Weights of a small transformer language model.
Size: MLP 256 SwiGLU, vocabulary 4096, 1.57M parameters.
Training: a variant of Muon for these matrices, 110M tokens.
Each number is 128 + 24 x the weight over its row's rms, rounded and kept within 0 to 255. Layers, rows and columns count from 0. Numbers have three digits each. The size before them is the row's rms in percent of the matrix's.

# layer 5 MLP up, 256x96, rms 0.504, rows 220-255, columns 0-95
096:069157120148113110144125086168114131150151104120147136123127100150126120147096082095121132153149159145143091117168112067130118145138161129142139163130121149111158157107115142155126146155085116164174146131140118116082159161155111165113095114097145135153150151147112127124109141157138110103
088:131144104133138133117154139146147119130175152089098090128105206127150105090133109115150148134104109113123153141149102152122106123116120147170096114147153142162142130140127157156138178179131130114123092179126132109140130130149131135196132103147141144105137144164110110144160152151090135144
101:141159117093157131140128170102101081117117115087150148123133117141149137121134146142119131127109114088163114149092154144130165149130125134091135170079113146167112132122128083162086132157130150151101092119133108160151110087134128149151131149106138187140097141146140151108100141093127172106
095:159119105127084103103120138087178128148144141136097120124116142120156082142079189149122124146128134142107118158174150109110101172124084123104146153072134113153143116113131147131104088098119106159142121143162101148158160128109130130137127140113116086146102131127144151103122091117116108091
102:114081128118117127103095133123127146169130118112100121143122144108125138138161165143118104169149065120175124124074149131171100149171148134128117118170119099163130125102122127130160115117121129087087125059109154097157125098118113088123121145147124132115117115087143122136149159118162126147
088:122142144116149128143108155122151152141125182112173102171086151105115173157114127084146096085149096146144121096149123163108127120119139112157130143111144116131150104094093145132118118142133132174125066123102141102139099129112133142096150146113108067158128102136118149156130083134136130104
092:099119127137138139134096082139121120153129126098175122120179141115135084101134109134123108124118104087073165111149109129089117085125110130145151112129135107143160122147136137139152132128162128119129128162164127144109117149151187100100113153170152136139149099170126113113076153143172102094
088:110149122133081122118130181153157152140108117122117114150120127147169122126089162164105095108104142131157105129123120096171175141142119175156122161136086124112138143108137126099134117132120154118136145171122114120115179119156115124157124124136099196112127100173158132113131161138126177104
104:140121113101152110163126114102129164128092122088148112120135189143113139146127129108134126140085116126136155100135149136135106166113149117143144125086103120115174093122135123077129106109132112156148143126100081152099109095148110094154112130124124145115099106118162191098090130173163131162
120:114150131159127101148146136152161135119120172087115150087136148117078124122122124108102120104131119080137119123144152102124168114105103112128148136177126124145115131128121079114135205147070154100103100159134158125123120152127092107116141110155123134094153126094166157103111116156109120136
082:139187151147117129117142137150139108123120119168105131086116127104165075109163107146127124107141132108112103155133156102196152141172125179118099150117135129125109092147124154131133077120098143154119186099084131136114141133103095152121121123157131115106153123142123129132110110132095168142
085:122123088091098110148166091128131134113146159149167123159139151154156104098135133169110129134155156099091119152098087109080119106112154120153135128141112136135115093113157150118146119115121107086106122128137121138077180132158112130136183110125127130116086125151192115140148107112123128102
101:161117151109128085169127121127118141125131130122114143119126107159161136157123143129140117122141140135093166069096152112146138125130087060098118132116141174134110112131151091150155146106089138139117144125110146119129093133210110149148164116117141116157130116130117107121094093174086119118
115:071126092152121125173147131119189183131123091100086110132145120154127147101124131157151141109121114122124171164181126078130091138157125117148121104187104098125123105107152154088115155118120103121140136118120147163149156123126118140098127123138129101154130158120173124123101119123131127126
096:105130085083136121098117157132140099109115117085113118101158145128149151113130096170121094133138146121149123149122174175131148159148127134099120091165153147073140097119161112149188114159098127109162115148154136132130127133118133147123162110153081099134137111151151113119155130115152082133
092:139156126140119142134079167155106096083085127134099114118115115126166131150111129108087121106094110113060107106145132130129149141141076134152094124137108133171164145108095121100090146120140131140081123138114122118112101138131125118190134135139129093134092103111115170106100154124151115150
109:131116134120106131143131145128127101090088159177140175135120124112111168116149121162115123164131142139116092137109115174110151147117126085147137134130120161135112103126160139124113148137107171113106097090114117156122167135102144124122103127092133155157119101209147145156119146181118166149
094:202102122154134104079137110146110120114137132143115110115155131163099100167124163129140113135132139125104117132152162084124145113158121137115116099192138171146129143156106098082116124126104129124124133126133139116137125147135151149123156165139102163111135189090138145120164116137084087146
104:094124143146129123070125170138112123148123099124151078125143139149141106111089137133159131131067168082141126106152143123124110113155104151156129118141125152133132149088121127137140125117167147102149140155132100170144088113154119121131098107112140154116140129107115141057150182081129123149
081:135160136123162127096093112133147127130153165101153115110084148134163182125098120157147072120110144131172117084155134146092134106129111108083125080099125069070111144153149123112118138116121130116136147127121097099127086138162130104163143151124117116133126114107137130145103093133149144132
098:166099085141149151131151123127091166137146117184120084112091162160139105129099153186106148143114135127141115105125163137135156141132123104129102117102111135134136147179148099130146113098119144121151133129078108083133111079098152093117147113159142133080088149150134133145122146118121125115
097:169143118130152127137104115140144171116137129142129139143072130108139119169129105164114113125165121116102118119134149108120110119144081126127105089107100149174162082119138165125133157175131126159145131155109151123143073113109100127139136170133117103161118126163176130109146109101127087077
107:148118104133135082112166137122116111142119150144148158091113150133118113125127144124146122077119171116129171153129112128129091125146098125140137134165114133179113127127164145106146134149116132135185094140196085096153091111156172086138115096152132152090150101108114113131100134108122142153
130:128092152128136190158150079128136117078101121153082153122124148119142114150138094122167102155124162119141109139104120083136136091114093146158117114119142145121146095119148129157151154095122138115141106130180087125104137105120123108151081135161100116130170133132156133116136086155119096146
076:127133141099119107125143094092125116086096150109176127138149162130131144143109141134085121147157093137119120171107141149115131137107175109106176090113147110131093105114126106145130141135131094129166159098171144124132128115164160124106155140116121179134055140119140104134106084141098120110
092:152105116097139145135147137139175123086145098097114139111125137102112171118200153134110131133149091136143111112119099159114133108097129133129129099184150094188097103117107153108135120125118111132118164132137148119127101138111170165146121104126111107099088156153096149083115137139137096144
100:118119102139124105124171153128134112088132123103117154127152127095147129123132129140137136114136126089130102134092175122150122110138108099136162111132147123115176083120085101116145121162097109129119134116158126108170158160107130091142120118136111120119132131141164136124121117099122124250
118:146153143143162156150092134118109173122129134134093119116162099115112095147133158105109141137146148137120136165153210138126122125157157157134147154106127091147083152115137157118115138127133110136088102136141145141114091085148075124119168100149133104173152113124109125147147105095109146103
099:120136099116145144147135129141140162128108137146131109121117125150132087104113124103123106133209160128122128125121155144103085141186137104117138120084156145133116141123119138141131110110110150094148119162115122104093065118089100141142139126161116115124172091126096154134148196147128142167
099:115118136102130139141143145115161124111091074122152140098131207118139071095123133108145129172145129135091154136130132182122127128160125137143202155122130152140117144129125146142103120158147140110124139101092117128097117126164116130147127171119099163129124104132134147131112167109160151089
119:123103105140104112165116168075100141131145142123098153127151129158132109125146116111113110152123160108155137151101151191125125117139165130125138103156134133108123112116110136100134185130091108037135152128102094131130132142127129104123159179147093134071136104110135115134123112130118146150
099:152111164108104105080105126150142129136145102138122102128108154131137142125082087135111125127133110094164100122105166104137165139105107114099121125166114109126189151121130143120153143140075115134151145123133122108177117097134148084103107155181152106085112122147142111120132161108105081117
075:136130106120160126149146112112127175137168143085173072155169137161143142131127110169138137111119155124154124191141135098100162129099123125154121136123113131119142124091141133176089106111125119134176109133153105156110165116115108131138164138128142146090080125127164100136106131118098124165
107:105103116094131140154112119106156073124121129157105124114124138116161096090101147107158124153176149138154095114093122113160145130117115155141124101093103154102106134137126152117144071168100151135114113122138092125143158102107163119116121160120104130137061131140143136145115138064161135139
106:113161205130128131137099112165159165096107131143142111105131145134125168084141114125165106101119101140145124119108146169121107122117133127093096092152070099198123129164117089125132178118106153138136116122136115142138114107120144129112115077127123128136125128130166151130143135112118104162
098:112118096131118106159126066108129125156117160144126138141109145139104101151143171161147139115121085140118128133104152098110122182152124173144149100143129064149135156140132102136098129113130158082136084094102123111109098106067127103095143112135152128102093101127139130130152147120154140135
# layer 5 MLP down (transposed), 256x96, rms 0.445, rows 220-255, columns 0-95
090:146115113174097112145152155142140128156167139142169120112110075120082128093177113148127130154164140096159127163153151120116116145126141126138137156144142095084129107104167176153162126131123112125100103111076101101152123103156136149130119085124104119139130117118168152141083117149134146126
087:095139100139147151135139148114127087148134188116132102090117091153099159123113151162120130128117109143123133109160145146133095126153144117173144171133128104098144128117165094132109149098123095149114137124115097123072127103094151134151178157084135107143146159120152084150128131175141132102
099:144150141101121105110154145108144152139127145128111142186111111139116099174151158195124151081118129125151152153151121179138154101081101143127106114140113119112136121146153121160156154131125108104109105120124161149141171153112132142123116115097091151100151151124109126175118110163105119079
098:146100130120115137070136146107115143123192130123100121129096155120131173147147067178144142134177134086135132135125168112121135147115091130130070144115105087134125150138119144120099098186144149123149105120123134120141112148138162138132122124138077152163110139155112159107120114130105138112
101:134138148120144163139159095140125131177104100127086109177111135124095144158142111163064134133161083153149131095138126127124150148150125129100123138133133129129126126108128096135141147126141132102089112146109196147063095112145119142104133126096105128139115105068148110105115151124103106130
092:154132139109122159100109141160110165122154104091142141101130105136123153109137118133096188160158139099126184170147119127116140123132137178142141113146155168144133174166082096123123122128114130121134104103126180114059163126157122148115133113150118127145135151090107099117128150127106134138
096:118154098113150122095174090146113133094095117141187152086118110133108107123136134151147155152158114161130114124142174144127107116106109116084136100133123100130123114135104143118111109123137181144127102107071143104187144133100116127117112095130175104162103168111165112126124139120114148114
091:128166082115098127104158142161114087086114129116157142128125123113119142126115143085110146119111163158104097089155123104060154134118121126137123140107123156134074132105156184121151129100119122137144116179087130128140157112128142104130152173104146116092129154085096121123118140135100124144
101:116127093169140118113126120096108120094107109132166128077107151128102108072119119109148153166091106149150070093179138127135115121102141104117141129117143137091117083148108124143085106154131137126126152112126124114186140138090113119119135149103108135125120131112164135082146124129106148181
110:112143112182143130149151160146170120136120096102128193126087097118145146128147089144118136078085109136112090174126135151137135143144107139114113121166082113123108138095113156120105107152127121106130119126126176157135120105142157156151142106114092116125131104155144130143106175080109148145
095:145057099135112123139124135120112158168125113087117107138137111147097179134100127093114128144110122151129125105122094131097093116097143085117149118109124132154166150121107127128171169111140094094162111146142136152172132135183142119092082138090130126109114122119145111130121155139170091125
096:099074147135146131081139159120081131130116141133099081186162112109138138148135120100169117136093113141155132137102193135141136126113137161133121158159140128139151123097079125147132134112134146103143121116137123157106146139097117103094138145135114113161104177136106133085121124174122089150
097:119138112168123168085102121148108139178168192109157122182111139127145083124135143136162112088102118133145131119137126107160080133145108130160127151151116117142146099112139115117141113095149080086139135145169140104143158109092121134111107152110108143104121083128130092113145142138119151144
110:079166097115156110122100089128111173123092146152149110120131121177109155110131146120092135124107141095109106140142110153076090133139159115122125113152140099130109113137164128110132125098146073095170116107124104119070159118158137165115116111112128135131142121071118150122110139138158103111
094:118107104118144115131088176131138168143174070134114114135155121135125141127127127112092096121135086139122115119140094133145125112185104139126172123132119106132117148125154139115104127119128157163111177111099077123153112162089185117156132115126115151168126066121144150119145126100112097125
089:094098127131123135192096133152112107175155157135108126140116061138113122126085099175142136074124126102180138157158094175153111117141107126123111097131114121112167120074122153121146165115141130095118120124129142137149128123129126136171133100101144108103114110123132116121154102149119148135
107:112119132150138136143145053091114123092082103144099133147103092141097108100124125125121118173115132115113096152114132156137131122174109120123099176164159164129092123140139123134151161141123130160116156135124122109167128115112161132071133118123126187107152167142079139133128151144115137115
097:123120168126134134148107106094122102107111138134109101088119093144145136095104135097137161115118133102100111152139114119179116107110079132097155110173121150121142175131138176150112156141102092129129124095165091101138145120130125140125097116136112089062152132128164144103133113125106087162
102:145148125133107113121108165105141143134139192131141097100118114171100162117110158126185144078162135116141145121066091123139167087142109137156113134108146108114130102059114147092136138151133116113138135129121130133150144126127127155107155138098155157148133144115118154113159172111103151137
093:143107118118108120136134151130116141124102210130119124150110095122104098118131149123099176164104155134101168202135112143129117123129120121146136169126135173144157128126121126171156164139129126147128102101119125162139166094134104153127115091163154125186130137147097168128122135124134102113
097:103122142122096109122117084134162175113098140100118113176182113096128096111126156121127123112085139114085141109127132190107152158134140116151128101119108137156115133127112091123143136097112091122128081084140102156090124142143114141101086130103128089114148136107105147090137128152109159144
089:122105103112189160103136106117042149132125160144117102139142109139157087122143136105149132139131151148145140126116141139135103132129147156082098089110111148111113126139147110118152138154108124144118136142181122100150142153053124123131068100115088121136111138140112126145121116138148151160
105:102160127124100146138160137121114093149153108144118155165139116140112142144102132108096135113094109145155112142149144173129121085156174135145125125148112127094132130118130104129108087128113199113118115103128130134132156143113148143140169077152126111159136157055120142114140122131100156064
128:109132173103164112126147130091063128120132082147118130133068161118123110148104097140154096140102143144137126171136101096147135116123138116143093122116157168121109150130108127133141120110124109117125145091178112161135130122115144113126112133154086125136130141134197134111166100116085137081
101:095104120148123134170118077179105174110149156130137110157142131148104112146137111159101122169121140149125135113158111133138129156120115145129168152116115135117111133134109108151163125127071089124152106125102162121103135156078130113132166123136161110176173093141078120131152123152143102157
096:148100123185150115131128095119159135124129139104136147144082139146167130173130157139129119120156114132116147150140099151133075148108123140065062157150136120133093131112100134146157150131147144125121118133160162113165119106121126168113112084119132125119107129143126108118159109193166131159
096:122126101089137095147081128128163069136171093151103128110150126136136127112116109075143119121110093118153127165080116129112122127152130162143110175119158172098161100124097086158105140101135115095150102150139091171112121089127119145123125137147133128135144115137140084136136107137153119155
102:121164121094100126114061108176134150129118104121162099134106135110147095072159153122158136140139091111100140151108177152105119159146167104114147109105124111097139114148124161152154118114167123124127102135133124140145139125126127124132131119132109108185114098164098122081175143158131104125
095:134118140120103143158093127134154104100127126132109103138177141092120136064129120142114104142092162140147124094147080070131132158105102149132136162116117154121141149116134106135127131169139158163157119106175110130138135137149127105077123157133131128110090107148101121129109085133194121103
100:101140152129147086139123106080126133141122162106136127090165143125121077159146108097162150128106121137145169147134158097148158147127159134118135134115158073124116112113151153150127157122143135134108124117104111148086173143096114153123145120157089108124139164111182170128144129175098125096
116:126106125112113121140130149116108123153138108142146133112153183163136180151095142084066091107141130110174110137148142175093118163131142094144133099146106093113121128158162158153141125144109147103126169105141099129131113098135121127115091179087145112124127155097101110134130141131166115106
092:094135138132211138098143127130162089099148070137127131124132117115151137117105125145125111129133160151108104132093146104126129068105082127130139100127130162147126073112061129134128165130144112086089128136131137118119131146129166092145119138168143145120158127159143094118130142133131150137
093:129147111110122120096096123127114158099139131093133121186166100139068128122143140147159103102139148157104117143113137109136130130144116102118090129114132117141136091112131099159092115132171088097153126165111082080114103104162128105098135147088110146123116149141128162135109108081159088124
099:119169154118145156123101106146150123130130139163118135119131136125125166086090108132159127127172168138116102134100156123089137156131169125147133174092149116113107141141134177162096127142114131140134153139088132129092140173144133151158160168118121127138175148110109148111146111060131094140
096:139125151129160106173101060147156147198113134145075157096119102106115147147108134142155116139149113131119120127167104137128126137133146136110158104109151143144129096114149104161122142116154128145182168145107139142196109120128142142111120107116128139098122145137177139112168113130150115107
105:139130166146119157096136086150090133169120080136122122139087118109144129128098113135114126167124117135117113110145151126114096122144137140093118149118091103107143162145113098145160144121115075113172090129143167109115113100117114160157095182157127106121098148163155109120118126084163113161
# layer 5 MLP gate, 256x96, rms 0.452, rows 221-255, columns 0-95
096:151069113114092114110097138156156164099124127135135139120171124118147135147117136095115099121146143119131105097129129154153106195140159120103132151144111111140128106089120105144139173116119143121161129160085139149153099189132126118107105097144114086159185127115097142109109113128145105151
105:153171082101100131118132115152095123122126151130113143141134108111127127125132130113144132113093112125136160118147141135158122107105099096089111177127121159117116149159152158133151134138135141128086122099155094154132172151083076117116126143079097136169101134077148139152099171143135163168
100:081079104152117145096115126118126115140169109142138154116166115157154119135120097154169122142114156135090128109142121093120095117157126116122123136121129097133127162143114133125099113100114181146128178122136133135088135140147201136094159079122121117156112116092099130160088126105104095137
103:128117149136137140139134136168121143101130122166143126179108127132137182134116131146178131093121120102115129132143147154097084115136135100147132125125139111117170126087111129173130119124110100097117130090073116161073108150133113191111137102092138109155101162136112130136133139126066149141
086:117122153116116123124135098123122139115145163142105109132132154131103101134106169083122110118162170102127148127137159117088144107113153170086088129096104130127116106142054123152126096129138152160105068104120147128153125157115100113145097135073107085152146141132162130110136147125155154146
098:115124131133177158117145120145123093113119107112130160113106109150152124093120134119068117166095089113120141103150144121167119112080093159067107148130112119108120111160197145123117133137158124131149130115131143174141143113106182114133177134101138136140099111103107122116124145118105158149
107:178106167152154160114183125133113108116141085118096116144139116138153109105137143124145083110129114119171142153144135160130181140103110115146152098117150129128178131130126134102113135161104070127170084150108176128104099143145145126128174139155150124111116112144109145148098102112141145123
104:113106097111118144131167153136106138146109119114140106153114150130165133115141184092115154151097102129147122132124110097126109118162145141107153153133169156161143161116150074149125132112092111072125153117156110103142134129136130129103161088115150167125134198109131176138129114167100141129
109:127081088179122101091137143114136130117148156152127125159101188129119119117111110119142093085129093079165126078155140112117118086086107142146132118095133107157120097163110143150150136130070108131133118137109135109135120123147114131152160117121114141095137144139072160128138128159113122148
070:113155153109137095097129089134135169113132077118140170108139140167147132162166134147112111152109126148126153132105136123161116144145128135086143156127131149118168110097170128131120103128118117125154160137150146124143146153099116128149074111117129116046144140132090157125136114095183134094
097:136078131121136107101152175147114140104103109121103127129120135113075139146146141099116132141121126161125173102137186132179127133116130134088100145150122110098129112099094107140105098109096076104125125103127109142143118156117125136086111106136116073126121140151103100064168130146118123144
096:155154118130115172117120123111150106125151125162133109120147148149141108147138152128135141108160105139128148134093162106136089112100151143133139129072122115114131121142080164120104127124131067133138133160170125143100145177094121128077128120157119178144133106091116105080178095131093107119
106:109138146135075156125115171104128152129092142123145112124135142120094139122128109128123109086074100173103118144132118174125148128159127147158138118114130144134169127109108121123135134167108126168146173133127065145087120159169081097128138108148105101159120157117135097142079146124148132151
101:149121107148085134130156106118134114139151107109142121148063139149111149171133136120136121116140151128134125100073120129106100103120144110123132152124109094103170116125102157152045128096136123133175149109148139141116141079126128110145138124102172158113141112146103127117100096174101167132
103:172157148147160083123154134095130140123110137137155103121141138100168146132162173119098138107102107141105128148098141136145165123148119088104138132100073133129100140149110156135129099125122110175125104124138145182143094107164104090115135141105091139128138105164093117099116124128136186107
097:102094113113104121140128167091122119108115158089187136155130130147188141150163116134134145165193092092129158139128141129114133120141117117153109126133118139128125101132150156147096154154074116124094118099115104141109136150054103117131123125100115171119116118090100125113128109145126130129
105:130125167152112162162070126110138099106109114126121116088149128140157143114130143094116158131129121136124149152146119098171128109116113093114150104149148104208143139118119130147135141137114110164167106115113100118124111098113150153107089153112161138135168131071117122126168125152074148142
100:164140134138123122093099123125138126145179146137142124123091115131083136117108124152146161114139119128110114160150115143093113131101128120106134095129100156135139110189103116141106091153124098076128101122133171105065135081151122115091154164154130117120125143152114090108139132132058122124
075:176147162131180112129084105160164125124133099144073131134150075140137129144122140097113104136104126083143147090123152152133133111131107128129122124116132130111160126100125151081144135117131116113133125144104130114118160123155135160114074098125132166132143117138091147114202104125182108144
108:162124124121115161069145125159126091130126118172123135136124139140113143124108177147118119106132088141119096128176149147129093149099100115109122115132077140130134111150122099114073112090107096130169164148095134110119087123118134155157120119177148119095128137118134192112133158110101135141
107:111127139142115170096152145166160145136095104111132085127121129140124157140143053144099136145131111137131151139142150135175147129119166102162117158138168109130103117130095139133088134074121138157134123106114155151110126121197142141103122129140147148100110164122109071130114109105091127119
097:147097077110196140125098131147161112119161134101130127136098144094122145100110123150127100109148156113129141161104156101154145106098138110116136137106141104149082139145144155093127139138128108145162161129160147153148138086145107134129125155136098119104148147144069138155144148179120166166
078:149099104143102173138106118165131123137127158129135123140159143147132138086116099136145089098143097093105136114133100121128150116141137184154167113109108075139134080108121129120114126101115134141147098132101141081153073154147115143155083130118130114104118146124096136138102110133184141179
097:131116119178143112116104122175116142097172111116145114123118112126085098134151107144071146155105131100128149110124166127176141133131131127106168143139151134120166119147120121131177117070071097144131165122136173147145146156116133132117107114151170093115165096118115110106155118109145137133
102:172126156171130164127131142170136123108163144114132130110081121083091084140134087104145128142130117087117098154144154117137147138150095114089143151148179103143125093146136171151145157107164099107146140135146132156132168113126142130173141126105141093152152132117114127091151084126133119127
102:113120086166130180111142142083088138132114110143133110161102113127131116159145131121147093129161152133122164117145149129149123105115134140080114136148061119151115137151141171105165129149139119127095139103110161140103146135122093111166143093061176152118117109142118112132099135112091130134
112:156136106124137105108121153157141118134137154144145123143113134120100096097108142097143169108125104150097117140115116156154131088117119117090125164136119105112124077103122122123090082183151119188162143148128135078099154150151104112133169130116127105108122137085103113147133097157171114163
106:110119126163128108186131150181135142135154123141103104116122118111119143106100127085112144125100134162138158145160164091158121165153155108123119148094134119156097128132172084084130128121119148104169136132161149153111165147109141118101125095139153091120125151140093115118128125096076088125
092:134134128181128161160151115168157157149144143118132172166135140153130145155138131116123102081091146148140137111092129146094174116136114145148148136120093105089145118163121176168082125145100124140118112148136176114117114125153098149161138151151131150131079130138096130142099160134163140143
098:103078074133108174125143139146148141121184120183136136155124130111133141077103166093131130103163134090088120148145099127094152166144137100122109102106154139143104104146128132163127123155132100088141107108152156119112130134113131102115152111140142122168134152130106080165146143130104124133
102:137154087102145125107165117155165146139122134064120130143121103160155147111114126100128117121140114108108130128099119164142141127185110105146142182122133079122152086124169168108114129099145137143161136154135130157105140118131112117133117081072134142147155104126145139142122115153085156086
090:128110163154134133143151174103147094139101115138092141103110100101116170154095101099113177138108112107154059134104151131105115164135103130109156121150122140138127102131170117090128124139108113151145154108159104143155116126103129156101106137184134127118137149090109078104109132164118123136
117:130166116130157154161123158104126133105121132117120099125093105162153158135153137106077106144120149131119109145129106110174121129132131136082142130150117150151131124132119157157175108122162118181140128121195110152127106117129119119152101105085109094166097161102091088140150095128128157100
100:127126111136143120124162178154134077124166113090098104112137106108110159144124126130134107141168149075110130086158147145129144117155106153099159129141125100133142153157112120125119112153121136107062110118137155158119157119137179124115156154146184112179092113124127115130109108158119146102
102:116112146114134130129114136137138147102199174120119160133105135111110077087146149132133163088170113104104089103155109135090134119122166154112159129149106109127121129118112113130109123159157100111158118112164141098130108137096106110101183099155153103138150125102099092128099160124123124157